{"norm_eps": 1e-07, "positions": "rope", "rope_fraction": 1.0, "attn_scale": 0.387, "weight_decay": 0.0, "lr_head": 0.0084, "schedule": "wsd", "decay_shape": "linear", "batch_tokens": 16384}
Each number is 128 + 24 x the weight over its row's rms, rounded and kept within 0 to 255. Layers, rows and columns count from 0. Numbers have three digits each. The size before them is the row's rms in percent of the matrix's.

# layer 9 MLP gate, 320x128, rms 0.221, rows 111-182, columns 64-127
096:174088146129079104120155120119145135110134107126120103149161112100101093085177131144111112084166102115190091130134105108144116103115115094131118101139136133134113165150119137103085144145123131
102:144174092103111120136141118154153131155133148117122089146070104112142126156159139128100160118126114166156092115132140145152118120135111126071133113148139117167141125116093126176152113098132132
101:126071107136102119113132125137128097178118123112133141113091166160144152110113180160091197123119156060150124123123125147109105133156131162165139155123112102151142097169167148160127126113128130
098:132147121139085158104117105117150096166162112123153150130112091125147128153138154138143097102145099098105141093136096102115118129108140110084157110129148108105127137095129140110106147195110107
088:120175100121149154151145136112152141110147125140133117105122093111145059088174163144105145183131127089119108168142125114119150131123124120136125163174136071170145157129096145128141140137134078
099:133123141164113114150095132146122101133118104152151114104114130121149146152109122121151141112124076140143158112118159112104130132137155152148110148129115173162123157153086164102052127128151148
084:097150146124162119122122113119137116124117100112131149118085100129122129136127133115045154141124117166092144194118150123138116116164131099088128119123159104136158092135128130141115137174105115
095:078083159126140146117153144119118103092136098138116140164140137154169115138097140131163129106153135114108098130111146133114171147104098120136108150174154120132148114135142120138119154127185130
097:174160113134119133131120084124132127145149150103113130121104134169128129099110092142162140136123111139156120122134088152101134172103136164074089128153105136128117142116106148112128153080143098
093:152127080143109075131104148076135169107136153124127136134120142162137074110173162139140124136115114158146130126140127127129134168096155176104101159135152108122115122112129133149130127145165142
099:149096135161125131118117161109141130130159127121107166116120142118215111134156128091116124132152126131103144129154115151153142107146102153068111116153093158086170149139124117131136160119081099
095:135153144110132129122142183110093135085121159095106154107153143164157176138119117117122136124173165157157162128128119138128177163122082120135077062162156142084135103137137148131128120139139104
105:153100128144157144118148120121178134090154127124103134110117110094092112113110137144149107185096128145120136152133114143131122120126100106150106149144064175167179116075163147098111097119114144
108:169201126180128109151113111118121138076145130133106090151067131134148060153101137114093106106129135117131138111104087158114156124168111162144123144164154100140112154156137138134098128145144089
096:109109099104093108119129092096116112092158088149120156159116145099130103105108122087125135157129106173170111177141134179104164162189129113103153153125165129151145135163140146128125129128111102
095:091131143120165122083132116116108129127103141174085116112134098128154135139153145104160120103160135130113166154117105172127091153114100138082128122111144082111094111142180120138120116118167136
098:102123156123168113127124122147096096148144127163130085130152156155137108135163121097149132141122146105097143122086144160116084108117151136131127153108138119072154142130130160182089130129114131
094:103128159134147124106115102172150118146106154124126157126106085125147103135154106135131121154087136125083110107161156156130126051134126117108125141139114131120082133153151130084172142111105126
100:113160082134136164165151135162100156115128103080086119128137125133149168140140133113131114111125110135171126143153124121130084149155160117145123107129145093117130133139119126113143108129108176
103:093136161113112168150116106093119141141118097144176116086152096111173101142080137132117089152133112145095129142149140088140135132152154154076137147137123115110110107145132145138139115114121134
100:153169128083125118083100107118104164124097136102076167151153138157132109145150131117121096130139143114093127088108121138121097162135137089149105122172134105128118144113124122159133145121140142
103:104175140111159134128104111143128085141130114108151129126113114091132104132139127118163144096124120141133085142166113166127135106117154113158135156138101122134128061132111155150123102134126159
093:131155103130125088132135090137110157141130116124125133134138104144104089141152162115206117092115109119104133140180119120106095162109176127136126115128140164116116116157130181137126157133130118
098:166123121130108147122107120129147094158129132133079114094135117120075153153145131103128124135097143126144142118139109120119100127128136121107113111167121087122139098134143199129076130114110143
098:107123150108157119097127134102118111132095137128112119128099120118111138141154170090068162143152157143156102106124130161134094078151139164171159122137142140138131093143145121152142136127112088
102:144145078136128121117133096086088108156102154140137138145120085157103125141087109148165201134124130136095159135171145140121158108128117122118079139121130154145147139129138129120119144129132110
107:105086117124138124118124131155119099108081152100145122154160127138136156159135108120122116104156097164122089175173121171178140158097110142135116137092140133100176118132092123111129117118143136
096:120109177118133116105110075138144127123129113129149120166116110139098102118122115110111126091114144098196133138084149118150088108113111106084093114165132110136121121136136143111110090119118124
094:106131103131133135155127175141118132120148113145137110116107132114166121122164104172129115168157160172108127084148135099103115129137114123129125087081144117093124146144151115141145097120151152
106:120091096098068131128150159151146144092146128156106143127155106105121099145140129133105125129075099130121114143120134152150128108082114141162105106151166124111158134118137093137117148089086148
102:106134167158115141103160140147139152173116133120114102124120178136179132151164123097116095165151139114095087074096109126160120149082140129133115153117146128150130141183151144127136116178172125
105:035124130092157119171136114130134106136135115141108160148167106126119120127150143129107165111081158146122123139143127165147171080157139093135121134123146151159175120120114156094152128168092162
086:105133140097121136139132108085144073149120150131165111124132123180111124115123103166110115157142168120098145120121197096117118151140082223128162119153153092099136112135162125097140139122123132
103:144144122131105171119113137108158124134113110146118086145072149127127119112097147149147119096119106110187108098098107137116110158142141127104114076178093167120107142104146125154129120141177140
100:128174117141098140091132112177139164128118113175150121130097096111148124138128111146106136123162123177109182122142166104140161085145122116147125149191143101130113081148114099121113085098151163
096:088139134085127126136119088133123125172087135086129094125139155124131105135139141115171128121156115116086127125119131153123097155123132140142159082135126113077114136157149105133140159065087124
106:115152099097088138089121101163158163134106102130149140137148139098146109125118108082126147129118118158152068129130117112102101145086178098140139116109136147147092118158131097107151143144120100
085:104120140129151090181096102132168171109136137114130144160110133131118141102123102114092105140126148149155100168100118158107110171113118104103185137165133123093124121139144107109122123094105065
099:109126115156113087118124125140135126131108132116126116141135177097138131105170104142136089170136163114169166153167156122110155112122151131110119155135111135100093140133152121145165063159202135
106:111154125138115133156117163140117106161097155129142143135140140114121132128060142129137135152114164098159101128125146107112109170133112124122155112109123093087131130093118138137122142150189108
100:115166119129118102113156099136114126117097114153082123120142153139173121132143132149096156142130128123110125105133134102116111120113115123135117112173126179082070154120151118111125128185133143
101:097140129097151113116109137140118111108103139171153093141128134105141134148151116143140113151090094138125112153121116087154106142089090128197090137103067121159124089136114147114110135167131136
092:127170125174140143122153114162127117162148135091166147123111123173102131149146161135124125122180128165139098121135154099125145120105129147120165112146172163142094132130166128143121120108136128
102:119123125131182093142148130111136115183136110127157126140187111128193149156100143111109137163137114165136099113123145150080154148111131158121098136156118156161107108143089076129134129114138126
092:140156073139118077155106159145079117161143132082136153119106126149159152118103132138111095133113143110128061110125155130116136127111119139090108102078119154125095116126138100097179129115096110
107:126153131132115109107090090118124125161157130112126117144145153059103108130134133169144121148142169098113125109133137104119175114129134105147138148137187108150125155139141134141097124118075115
102:122114119134163075099150106146177141095131117117153150149155113145110116137114154165110128181146093126102140105136089166119181138161129107123109132118091145121117127147145148095153100124161177
101:129145142110120152178117149126115155151105165140103101148138122118150101139149097147119120145105112113131097128125097137184120119123141170103115165121090124156130103162154119118108136113119075
106:108162153165154096122087140109136134123101134125108127113098080119110105152137086128099153137142155143120128123151101132105117111129132096147144127086138140189142164102158163145132154141103117
097:147133129136150118073115118126113134161120128109166179123138140176136152091134139130143158113106142149099141079154139097104138128193116108110118096125133168100147148114125158143130129064137095
097:097101123128140140136125154131094117144118104160094127103086119166139131129100150129113123112121109160146118132069099099107119127159122066147090103132147082136138149189160112116098121098117157
101:129176093137128135105115158142150120114154112122086129139149128126115117137143102155141098144161112137109091117147112102143097143116181112161111123160108134195093126129135133147139137143134122
101:130087157133135106141098086150159128158153099186160100141099157125125072163148151088096114118150152120140121108140185142124099173106121110149096109133120131124117090126106142155171098152138088
105:130125118139106133100152130148143102151087132123117167136170169125158145138084112134135112111144138146164139162111072135127128136147106128076114145100121110117149146154153149137151085101129176
099:133121159149120102157148123130142138161126146151098100141101124144128138110134156148116104100159108132087129122136167131093114092183119199143153112142126155090154133140097177142087124159167123
109:112144137095107164129120179100151100115135128103114138150105116129128106114143124105110097109138127090078110198143129130139138163098116100139147084119137141180111133074151138127121158135131125
093:111148095152063113137168120118112119198170152161113129112151136117117092137126136127102155130147113088114167142132141110107118124136149131123118097142127087146150088115142104089125138146122139
103:073112144122153106102155109154163150109106128137113157161061139098146121131129097123126172144114125124127131119118109139154146144121115139115081108134088110143118134133103104125145143130125110
093:146105140132120147121154113130170090145120122107136129097132106114123105108144128114132131093113097137131104125159109166113148105111123150100157133149129107145090127113158125053132121146124138
104:130157108165131136109147125149106123123123120130111121160102104157152088091135164124165111128091147098109096091117131112124149103099122106154123158125120089109069106151147138133131119118123096
100:137125102131127144108077124123125101130176121118116119125149130159135137150139109153113150135120127131124142139159147143136122134136079169119116167128104118110148122115116180161097133090048160
091:131096116128114151116130182108108091125119139152164104117122178160131139134114145127129128137125105131168123140113144115116148135134124112123099091114142091140069148132116125164177106118129172
103:177073141106135112155145136111144145130127140117164095150128124113141123121164136100127149118077167157116127146137147131071123142171144123114102117122129147111192153107087127123135129119086167
101:138149141112136126108133078091118099135105148137169110142119136165139138107095187117110131120115109076156109075157110151160146105143139121153166110148097089106127103140153109136142132108101111
096:133112134142141126109133165164097131144130166114154152150157111159160127182143074158155097115101129121138144053130108097150138137117085102133139162129138132119134168117124134103100144121111111
102:146123165095103086112144123141096114120097108101125149191131113147085097083125124142128126116135178131126108148131105119135120138160163126146110093160110143142146127139135106116113122113111116
097:103087109162159104127101100214076110145127139085131176148135117119160153136089103123144127134116120140182119162120169165132110102119144093137116127102126113129141169102129112128118134155141133
096:101147124126151130124173125126153170131122126134123122121137156159102099125129142171111164169177124157148137140108105139130070124118135166157079083121084116155122130138115166147095115110133134
098:095128173113127175086092120100118142127141155156122139140118098162137124160135118152121135148058135132119096134133095169160131131112120111139110136135138120143115124066135157093141169119124123
100:124129139128140163097164143142144149142092127148168118123078149144136115131134138133157090121094108152127119112108131122128147126111118134111146159156170140122141095122112160158103142164116147
098:122119088128109086131139127132075137144096169148149137132116160104150092146156147135096123078130139162134131111138127134142125140136109111117104077095101102124115084152102133116114073059136111
105:075111118146140169099153130089095121119099145148133131119115131118169131150148067127137147143163120144116122150170141081098158121093110141113120149136145143159145079157107131180169105095112116
# layer 9 MLP up, 320x128, rms 0.238, rows 111-181, columns 64-127
103:118135137134143133089109127121115106130105140077142109134125085107137141147122134108194163188087136159134146147124125120149148118145111076169171136102121119114130127111105121172118130121126127
101:121154153177122143156099160158162113199095135136054143149114113139094132126096137094141136132138116123110109120113122152164109117128114135137115108166112110097134093082188124116093120108126111
108:114127131153133138140152083096123110136127137095069149152151122145134116159125132137115095141128123119149143130072154146138180117118087121140080113131126113071123110110150130166170121146146122
092:086111148144151114112160105145129096114111085125134119147104086119136099118099168096116131105142148108084173122174116106090105122113162129154156123101138165151146135128147168092121130113142146
091:100077121114131125147124144135155079135112140157114112128136101117151145123086139153118091131105132136149128145115092177125158133102132107102143132069156127115103143125140114143119179153152146
099:165112116129116136109154163107140136102126184162087123156147185112146119164102113102153145119113130136100082142138115152122150102108123140132120113114084093099153118104152118156194145141170131
087:147110127139103106150112114117118129168124132121110111116149120175160160135108154110151146100088174162130105106113129108094127140133150115084117149144127129118129120143092145182131125081121147
097:147103130155141191124133144121091145114131152076119096060141150118144144104103155100092195161109161141147132152138137124118121151183166109123127098086120129137143119111122145141159125177144137
094:155131158146105148142104140146109144161150155097138184108103134100120170116137140129096090141139167148115119093139097122115124124143150123105067083155179090116095116060109156108139150141170124
117:150134158138085113162119110149121161140080154150132124135140133136108103136108100114133150124090158141103120112144111122155079139098146130112090111156103148160160117104127102081117093172092145
095:133115150189138109152146163116117166122120095143118118133101161154105144152100119115111166126152134126129154140147159133161128128129124118096148137120130172111120142160103118143142144112100084
099:119091119118122149107125106146118170111127100138121116100105115145102136139137179126169114166086092094120114151175108166142130137136179108173124141161132111141123115091116147121125124107130134
099:135138098101138146178104117113143158139150099158103152098101128092115123086155127146126128162089141170119157124177100091110120126099103124156148126111141132152140074136124155086145141112122170
101:155113123121101103142109092126116100125150142136113116125109152124102136132141147192130116135141133147114077093136129087133149160158140113096166117148110159118157083137167103099137085100121142
105:119103138144125154138109166159172149129112166133087092098116125142137176141163149120105095108186161152140125109121103102145116125107091139117119127105090098135121165091113105128155122140108108
097:130139106132118088148081118124133143156152110119150168116133127113097109148138136128107132101110102111139163148104120131110125131078131116113102155146156137109175131107112107158129107100140119
104:088110148121152094130149105143127140147151147087145115158114138147128114105117098123141155162116111098113125105097154133099090147122122093148105129131120109130133128135111125192091124130127128
091:115119138107106110161146183107121142104148141105150139129116102136138155175139126136148148130130113149136157136093146068151110113129141114152137110140161124070151145104095169177119160117163126
104:098153125106162130106136165113168108099139133095166169109087162116122166138117134111117125161090150144093110070110107131148178121130107116151169136124135127129098152124152106124144181124164142
103:149156146111137137134170122111077147118150140148114138160148092154156115125124146089134126107104142116120109121107087151096134163124136131130151147157077131116087165124123155129139093131095088
086:132127111105138146135117123149107149099142116103132095132105110080144115143111115139112078156143133153138127142130172060176089113087131161143156107111145163114159108163129121118135131129124099
104:113094108110098137146113142151086180167142124147115129165143131117110130164132116095186128140149131132141153149102116163114129139105134087118139127144111071154098127119142140093146106132114147
087:166107134080085106079076116113112140161142132100113131126112172119115148150110160117114115164156144133083102146111180141130136152095135106170123106133133112132145164142110137128166107130132169
099:171140100111145130084116109158146096138134126142116110178075120118115174110121152152102113093149137099145143149116073149086092138187137106165095174157117111131154106125137109135163143080085141
088:078150137112135114169117141132106121144154115117095146117127088097169123120134123128136123134103152163088119108097121095079153151139096145133094131134128127090120154134102115134115141142168132
099:136096165099100095127127128132177164148136092140125143159120119081130099121108108190117092140166143086190100131167128171106103134099132120114131101118101149102118147148122147062111103126140141
105:146109149076166085070152132129148148146128091157087141120141119131088136172125103064114142121128126106116173102147141154133130074183083117117135125113128134125126123118147138129158107135115148
087:133093152148121090134091067131167136097115080137121153132159115143120079154137101101109079069133144116148141174116096142124144133115153106158098137139125118123150103141149093086109099104147152
099:123104125092133128166119116130167132112151106157138137100092120104122131117130139145138160157155136112161072106149121106170140160106132179132127115110160146106140089158135127155104092105129162
100:128131114117150120154148141135117117100162076118137123104161124153133146139117106152098061105144095129121142170107138131109140137128107142106109163141129163120090078102094087141151114140132163
103:136175117139138132119123098116123129176117090116151161086129083126116203120140162098118142141121100111129132123118111146146141076105086124133121154104153144170160116139116111125134098110135113
098:132115120098081147146142088113121148144117128140120129107137140162114128105142144152099093161170118145097124117111161074098085160104156180123120091094134115152113138144106094154108174104112128
095:141113109101096122132104147125111147141093121141165102092126157108126096138141157141121156103141124231144101129119106135151068122140157111138135143101132137138128131094094123137095124152115087
107:126131122106113140136107132160154143112142126125151096113169146144133116134113090113154123115139123167174075100158128197121056138091115153139134149135140114131139165105144096125102143160158111
107:119101123122151115152090131100111130140085119121101121071197148104164119151125160135178124136109168132115122117132120113115098093140168103096139148086121111108137131121140185143126134152148117
101:142134149122127113112102161108112108116169123122142157082130108118159176137123106098121113135100119107158116149129103108143144139083153104137089146124180117136138094130143131095123151141185169
105:152088120101153118166140118103139140107149136156114092092156154128118129073104093113134138103150146121115106159144133129133186142106109153144152131115138115147135130110153140137118141134117145
099:144084130112148110108147129120125108116151090123107083094141133131112136137153128092135156106118149110120105114163149106168051099143138099116125145109122149129119161124114131115144134122136095
099:106110181150088110111083081106148127157104132150142118131141134152139156132154151138125102171155110149087142157096146083101183096115109152094142067088149145120082112115150129121114125116097139
107:118126111152112120169094119120109105139140144134143166139165143088145107132189124140131132143092131096141135125119133137134132139081149166109157134106127114151105115151159133148120113145177140
097:092110105101095128156122103101124149115132112146092098133168107168150170165136092123108116096100128115107135105128160149139101101130177117121161157148102139124108163120177146147096135117101127
099:142095142130186128114151137106130127137184120149149113132127149167134129147121116143148135107169096110108133136138090118115120127105109152137130154077126122102169101119112151161127156119133108
102:101094099169097167129124093091116148118115151116127150082132114173122154084122182148130172153087164125163166116072121164141130172130125147095134164100115122133140118144129102109115097130147102
107:136147135114168118144180138142127118133117139100105091126107120127115186143087086127158146171118116131151098136097144104096121134106133127135123168139135153174112107125135124128143081149124125
098:088111117143116129179113067104103114087169151148098168141112164155160150158136147113135092157110159128139124139118160164104124144122136169125171122147115079129122108169132124114171075066138103
102:101155152090170107100114153090121120139084130105156134169095114133127134111122132065193125141120113120150112146137107137114135145146109115148170181148165101113114101107161140119105099174097141
102:105125198125150116120138181149090140143090140140169113122127129147106127119151127116140133120116084121087131130138108136129125072084135151105100153142122154115117095118146158160126140146142134
095:106115092130093108188159116136153123124099154137097152134124111113104166165151117146130087116136120134125133088105121126121132169099144169141086164116103110115125145166103129092135128104143085
100:162107155123153159107127116150127094147093121120126136172065121120143062158126111109092102121109150122162150120118138147126129103156098149143090115122160106149131137128148149150176132122139122
090:155119111119118131097102129125118142108155163134164112099091129159155133124119128126135177111123138133120115080139132079161140135156100146119115114152176197116140152135165122116106157121179138
102:086118109146136173095085132129105135117105150122130133134116107118094141147128112142110121128117099167118175145113095117121142155118094147157138131161110103159120172146115083133099139125098138
100:130124097105098137117152084060111117109139140106129148158144153140149132125213134123116109174116141104127164116107147149098107126133147118152128142127156120113167133163154113148135102127141068
100:114149119121140137125106125051141158131161082109110096157169146157158127129127142130137127097146142149115136136091090187107107085108157117165078149137139138100107168109117151157138150128126114
100:125083169153111084110125119088120120118102116121133100096134104118113134059106141112155131116126106140130158168135128172112143090154184162154065155131088103096132137107122109127152142097151156
109:146079148120084160111104097145125124112161124180140090084108137137116114155138110070159124118169145148189137105146121153109150097116101093115152150137107132108113150119179117103127142118160096
097:155139131137140146153124097141106106130154119157116081137116066114121159151137126139130158167102061127132113100142087095134094147106128066148137104133134130117126138145111091130160124098124147
100:158124162122132135150187128099123131161101122132137117169138122154142146112129101151092123125131185133103124116147141157129147123137143123075187107103141159129073088137081132114120120141127163
101:150091154116093128111122098138153148147134171150143103126159124098134092136141151090117140133144057137162138118163123145107131082115125097109095110098124094143122137069119110153133112126129122
090:148136142125112114160140142127119117148109150149139134145125174128104141113144134165149125141164066116120177133106113140149121161125177143153089130131093170133131113119074152126111116123107134
102:116118149125101113147150119131103100099128163094109133125111130090151164145111153109117162151096154145089142097068116152124160100123111110133107132122105158110145124133162136144117123145107094
102:153152125157143112111129175133103133152095152139157151117095091080150141109158147128124127170110120136162131122148100101140121156160146156136115135096139065104106119105133082113151137156179139
100:101103106109118129104122150075131072130127099103131125114120124134110120102106142125166196153123134155155104123104096133119148143115150129179097093115146161156134138150121137167109130141141132
098:137113159148173096096120125077140114065092156130147110085118123143139173188177090121134077101114152132123128137160136133083175150156152139115130122134135141125173136122164113141119124146157124
112:161153142094129074129143097096149134130119118156170158101140168114155135113089141135127148163141098128122087111121156151125156103134086136147127166131129116126099118121139089107103156163082090
093:144151106121123152121124119140116132126151137129091140109128139090115166109103191112161189099146118144124091108163107108115139155162137144183132152150145132119130097133131150153142145109115143
099:132149110135102138149124130130143139163154113156161144099146154103121109121113103131141079169139070082150128131093123113135159152064129098146156140093186141135132123152142153137146145087101131
100:095115108104104134144157108150140132104088152151128153128139097116126126111150144130139121106154145140115139091132144126132136136155146111085081079127189105093163178124140096143145132132154131
101:138153129124148130130135138140121116109124106092128124112121123108080152122072092111159165114148123148134139131144128124118153145151122139124122114151075105139122131152175170154164112125147118
099:142124121121148149099119099124065125129116144130121152085123095182117131162125128168129111150104090096123131092111105113112121149119120111108171123133105140160076147131137133151182092130163150
097:133108127144144104147096108102140117133139147118098098149140135135149172112121142158145166140128149170127151193135139130112112192118128153135152133139115149107132129172139134063076149117150095
095:128123133143121135144121151141084148101155131129126125184135116117137067128169089096133132121108163142137122117139137148105119108126129138117126088120124071124108102113109105100120057096106114
# layer 9 MLP down (transposed), 320x128, rms 0.14, rows 111-181, columns 64-127
098:140158159082113142135132110166130135142139162127112148118072128135134081137150113101146133154110110114121073090130108128107131156138184156144108110127106136117122068136126123164126088095118127
099:124133131123101127082137140098089132110119161133075120136112128118123141152126182152132078114146090113141161131103139143120138117117145126130173115112125192130116105165136107163139181135150098
110:143129111106105165152110174140135141126121146119134108119106142116134116140154079121133107107126119117120153127113112118109105071129116150158150140141101124126160138116089150183092111171126146
096:135155139141138137099083124131157127126135135143097113100118125127098102178179108130112126099147115101104133100143112083113157134137116153175125159136159170118114100143128148146129115174161135
103:136143102115148160136122120119095166140151119168119139065115116119110137112138105091159150111155132142101149166159128077111170121123130132142138137144119141147162117137109118155105143102092151
103:147110147139095123091144152148095148112174114154127102124117159095157090074155145169164122137126149153107090173160149118131142162124168142118125088115115118141144120113098103085168163115141120
090:131143155154092131146153146150100144115085139140155182105124096146089154104189138115154128131110105145150097140125144135135108118134140150110113105148091087142113139177127133143126128102145189
103:166099119166120138125121077147145126110137090156145131166162143140127139112105097140134091138106116113147153093137109138129174124136107136132111119140101120111168115142128160112092134129120121
097:150133145115145150118136118129150070112117085116115098115154126148166095135138122121150150184119131140121108092133107110137124143119133099131115121115145126132085137134144110122129164114149078
103:146084114114123110099100144133114132158127113123137136087163134129118142115119139128167156091143158091146125105155122166151140159086131154116118113136121169098141114106058145154112112172126150
098:115083162155099146122103125148175105127139136166133103148121083147146134123164175097110071156089159117090134129157137166139127133137139083148157093092105146136120154139111109124163145107117070
096:096065093114112108123122099163145164153097096086151116124148140155143110129126105122154125160143165089094071143073157111149138106143126126104110118137111118135139153144129091093135117118159156
104:137086111147147174073152142118107125124112151107164124152111156136079151118120144088102144128141145139159136159162128149139116141107093119154112117152165120154138097166105115116157130145161093
101:116147127121108061071127131127179159109123140152152091123145132129172112122123106121175158169122105113103151114148109126133088153115135123129165149152105109087181171154159133124112096087146121
099:151090160151065130128129106112169151097111139126110093126153165131127135144156159151143073138129143067086130104105105110153156141068115132125117135146114099122124124157129116121165117134124140
095:169120139129138138057147119141130141140119132114135130094105123120198131160145141158124180136100119159143155103125111136111090157131131136142185115138123136115106113123112110123146140154107097
097:146118095113130180148121156098102090131126119127110140120149173085134141084126139154100121135110150118094086129063103136159144107139130100098112165136111133163139111128155133119103127090136124
096:098128131103125132108138132117121148124103079112087092091174111127125154157173118153165118160116132080150153093067127120117139118136113139163142131157122117150106125115117121152064126141128124
101:130096138166171180146134091110127123159094155089121121085109145120125109102117138112142113084131143066124141111125135102143127128143094139098143172138092147089110129143158118184137132121114147
100:123143103112144112126128137113135160132103142129121169131124119108110155167129168087150164100119114117118157099117111124122127144119153115172141123167120137078155175086152148119177111114114102
094:129132164124135080140112138119130114148120129141150144149129165128112131127169119150093114170161121147106077161132133121120156173149095107086124156138152086114129134144111144139098103110097118
100:076082168174130095150140113111139103097114158085153164139117142132105186138150142154127072124094123130154148155088132158114129161137150143136119179103127105130141092123135106142120153153101098
091:110092128124116134119108139152129161131145153139094124152111132164174156124136108139131141144106165122142160151108132097112131109179167139134098154167120102179141158123141081076124125165107157
099:079155128120162153135087149103096142123118116154105099139113142125179119118132142104064180117152117125122122128141131101128106106082123125129110107115109125118125143175146156132149109148102146
092:159156146115186167092120064142142126123123112115137113125121146104163140167096123113100085118119137135186116093128116134151133139140159119132139118115093107152125124114178167117110176130104144
095:135152130123165138182108067123142125130087163145106131129158107144117145101093108118110082139120123142108147110123177093115110105160149106145146126137103082122162090117103108178163146117149118
106:159104119164128108116137193136123114167179130151171098167153123165135125150101154124135120114152148138105110139133164145120159156135129145129102168119144143127112138141111158079143124071155125
087:082127141174111117087114100098146126142123145137145089197121118120144145130154098143103114118140111154151147140143089120147145124114092119130107194132139156141127123119098128106132127127116169
104:164169113131107105122121167113101119130127126139096120127158161106138121136104094114130117111154140127089152122135115151158077106118109122070083113158144101120103138124155128150150112105129151
089:142093152099107093105118154156146102107086118114112145132140113131139153119142145128125057166125114165159095128079122124085079184082119114159106112119115108124141150148147104128133150102084107
104:126150151086135117129116144114150123117122160162115172130125162137132148140157093137199155161091125174134143124115110136116154107118160144145133122133150103150147084143142181114138116151107134
097:116126140133104106121141165133133125143112153108127088145111159119111088154130123132132121134140102138137142107166138141134120152128102152123136129137129127136169145113091103130104111169131110
092:147139140113133103102093128102109141131130121118141112091119117140144142107123083099110061186111118082106123143093146126097135164115120135096143087182131115127108103101131085125129151093116153
109:071122110093105120192145160139170133121120134162103109136099156125111125152123139084149140131138130121164103193121139102133142118103123137152109158110138131137125124138183118120151154141165143
099:118114095145113106131170124125143125137120130112137153116088103115108106131107113131114069127118128130166146149095094140129104099182120125139155132129164170099102139157120105098131130183116126
113:124104133170122072135137101097113119144172101161107147133088125162110152128134095133132171125143155143164103145087139159119125144133102160147134071141104135129107115146160118131146095158114122
095:134096113145097120125160140128178152147133104156135128103143116175179123104134067150132155107106148151119140137125112126135139121132149153153114131174137109114160192151138104099131115153160120
098:133118140130140118145086136100102117148142130150096103087108108126089146084078107095096071124137143134106135160141148107108126129122081172098170100153149130122137122161146134135107155133170121
096:114113155135122150152126105206138122116087132162156115108104110134051130125153120088084116162124128138137146132147189136107161116096140123142137153103135108133107092121088142128126114152103134
107:109112118134137118132129159110109102146088105152177118116185116141127114117106088177098099135146165155105122158111089129152170127155124128130183163112129144142112125136144102137169133133129123
095:137120104098125162103145108111078127116134140115112136146138159080177115123124147131133209140125141090144083102120148118141132144109122137159120134147091135105147120114148121069157165126143102
103:127123118103110101111122130104071153166165144104089132140113179123163171138088104119122156118167172109075184081119124087115137085129114169163089127132127095118160123118143137133130090136099134
098:155148112118135115117141121159152108128123106103149126079116139100104155150163107141152105111151036157115141143160138117116113126130125167073125146153123112076098117143141154132131104091118119
105:120141146108109149177119128127156133148136097098144135099151124114129167127146097151188141153143098126123108147101114135096138110135143151112076148147126073116140138138097167122112115133098094
097:095141129146162139102141124108115110135143151122123132110117136142125097170133136086123145093149148114073071113099114153137124112126109096152136154085121139089144155127136127143131150139138134
094:131159125107123127144126126123113094128141120126088134131147114107134128115090123124163085122116088111126118101135106119119116143128127132088137121127148136090119143111138105122127144110093125
100:120119112127119119146121159079083137163117120181158116167143124112119123142141101177109136140126128125103104120139138138114125123148151123089140173121128125113126130140122114143140127172112154
101:106096144129133165144122137106111149161130088105139098085135129157129153164171139116121134158113100122135142127139152134126125102113130139197087136157049161138150102175107107137080129155114134
099:140100120119129138128094093111089118118099148153095097126091118104106081134130154123124106154141189128093110119130137156120120124144162109147145113137093161083143111144139136080123102119177119
094:132133097154131142136114129128120125138084150109137090136134131136138143109124080149124133099115087120091114140070122096084176122126115149168129168144147136159150089104075131127172111126093137
107:116122133129161159113125117152113112102111156142158146105141120140149105101159140130134183104113173134146117121143131114170124158123139113152132146128092121109123102085133155112117097103128107
104:133175115091065108125070153079100126104123117126165143156147093137139123144142113110134128118085128127148124123143150143105135150134127131131160196136127172153136134113120126166163120115129105
095:145150116118129150122146134123135134129128106165122059117124134181134097118123100116101149149175154124119099141130129135120108111097153103127144145109090127155130137102163087106153133132107139
102:153112119130150110121110159109082130127123149161151128143120084145053091129149124143152139147167167137125120117168157093166116097122149133108119124087134081124119151178113106097126150113141094
107:131165141108097138054110132166084127150100139169149107119157157142126139108127103122127154185113103127154115100152112167155122115108123154130146134122086108137116099137124097137065105125114127
101:149120162102137188097166060117135150145116101100137132131146084152125105155141130079149133099128136115109135148112099162156116103141140137137147131127126079123124128128140117114114139108139102
095:166090103141140116153123187181174117127148095128098156092143169099115135139144149135132054147170105120118119116093125137165137127094115089146124145137161104114114135130106092130124112119126133
102:147134101100128122108129093128087132129123128157126131174101119155126129107114147124121058156127141104165119147108135166151136131150126166101158107136169119131157148089129153150119165150163170
093:198127098144104149122158120116061136153099124115142099150116113145096143123138124140138107108121151108122116182139127117145130171117183129111139127134094083145152123100137161178085126145188125
105:131136132131125149093146126125084122117105125127119119115134140100171104156159135096107177153111175098124121088109124087111149119133077134166149135156097096105147110117140109139132149155118148
100:122106143126147133091122119084092103101131096148095128112135087100087081168113099092111078107122104103129103110135160103103143115115131107088153134137112136115084080108132108130112137126111124
100:124154153147113149139094075167176137102106134163147146147136108107157129107106117093100055149116107103126117082117130175105131084147140145084174135150125129109107141127143130085116163124113131
097:152118148134117117152156154173124157118130165102116151172101061090130118141159144085154123162108104139123070184099111162091105178100132125135171119112135131161162115118098166101163127123146099
115:154177128087139104098136088113156142131127161149192104155120126172163117139107129104130080150131127109145144079125087114115160114144124128155124155151173140089110158128149129127128050080113110
099:127104154134122119105148114122150158149125129116145113137157104140137122125174096146136102132109142098129106123155117145137160157124115140106128118088138087094130138170142089139169106130164102
100:163102094141171083129119104130138131102161113124135119092142140134143183154129112153150112107081100118121134104153136150102113096071138125116127160147114124162141170113105094102108136159161122
100:099114168104126136177181117141167095098151107124101134157140105131145147090139101154157130147137133158150164086147128117156114131130126086147141099117131146111165120157151091130148109096117124
099:135149097100157128130140136145123166163112184130124136101136123106162120125124140176121163128095116141171112139106140147156089095102108089092115129112186134136125135096091096122119168125107156
103:101138144114151167121111120119111134118111141146071125102105103142166114120052134151132114140126109165078127093123143124132146124138130116177162147140168120127123146144171122121109104144156126
100:176129127126151123125122128107163127120141085101130099133105066133119134122083131132133122155165119126186122134117159115120109130112127200151106120135103085143094127115147131121119154109097149
098:106133162148110148141120099089145131114159127117153127091108137116147103150142167113142162146150107142084122125103094160135093165095128145125147113111113130180126137135149135137085136138119118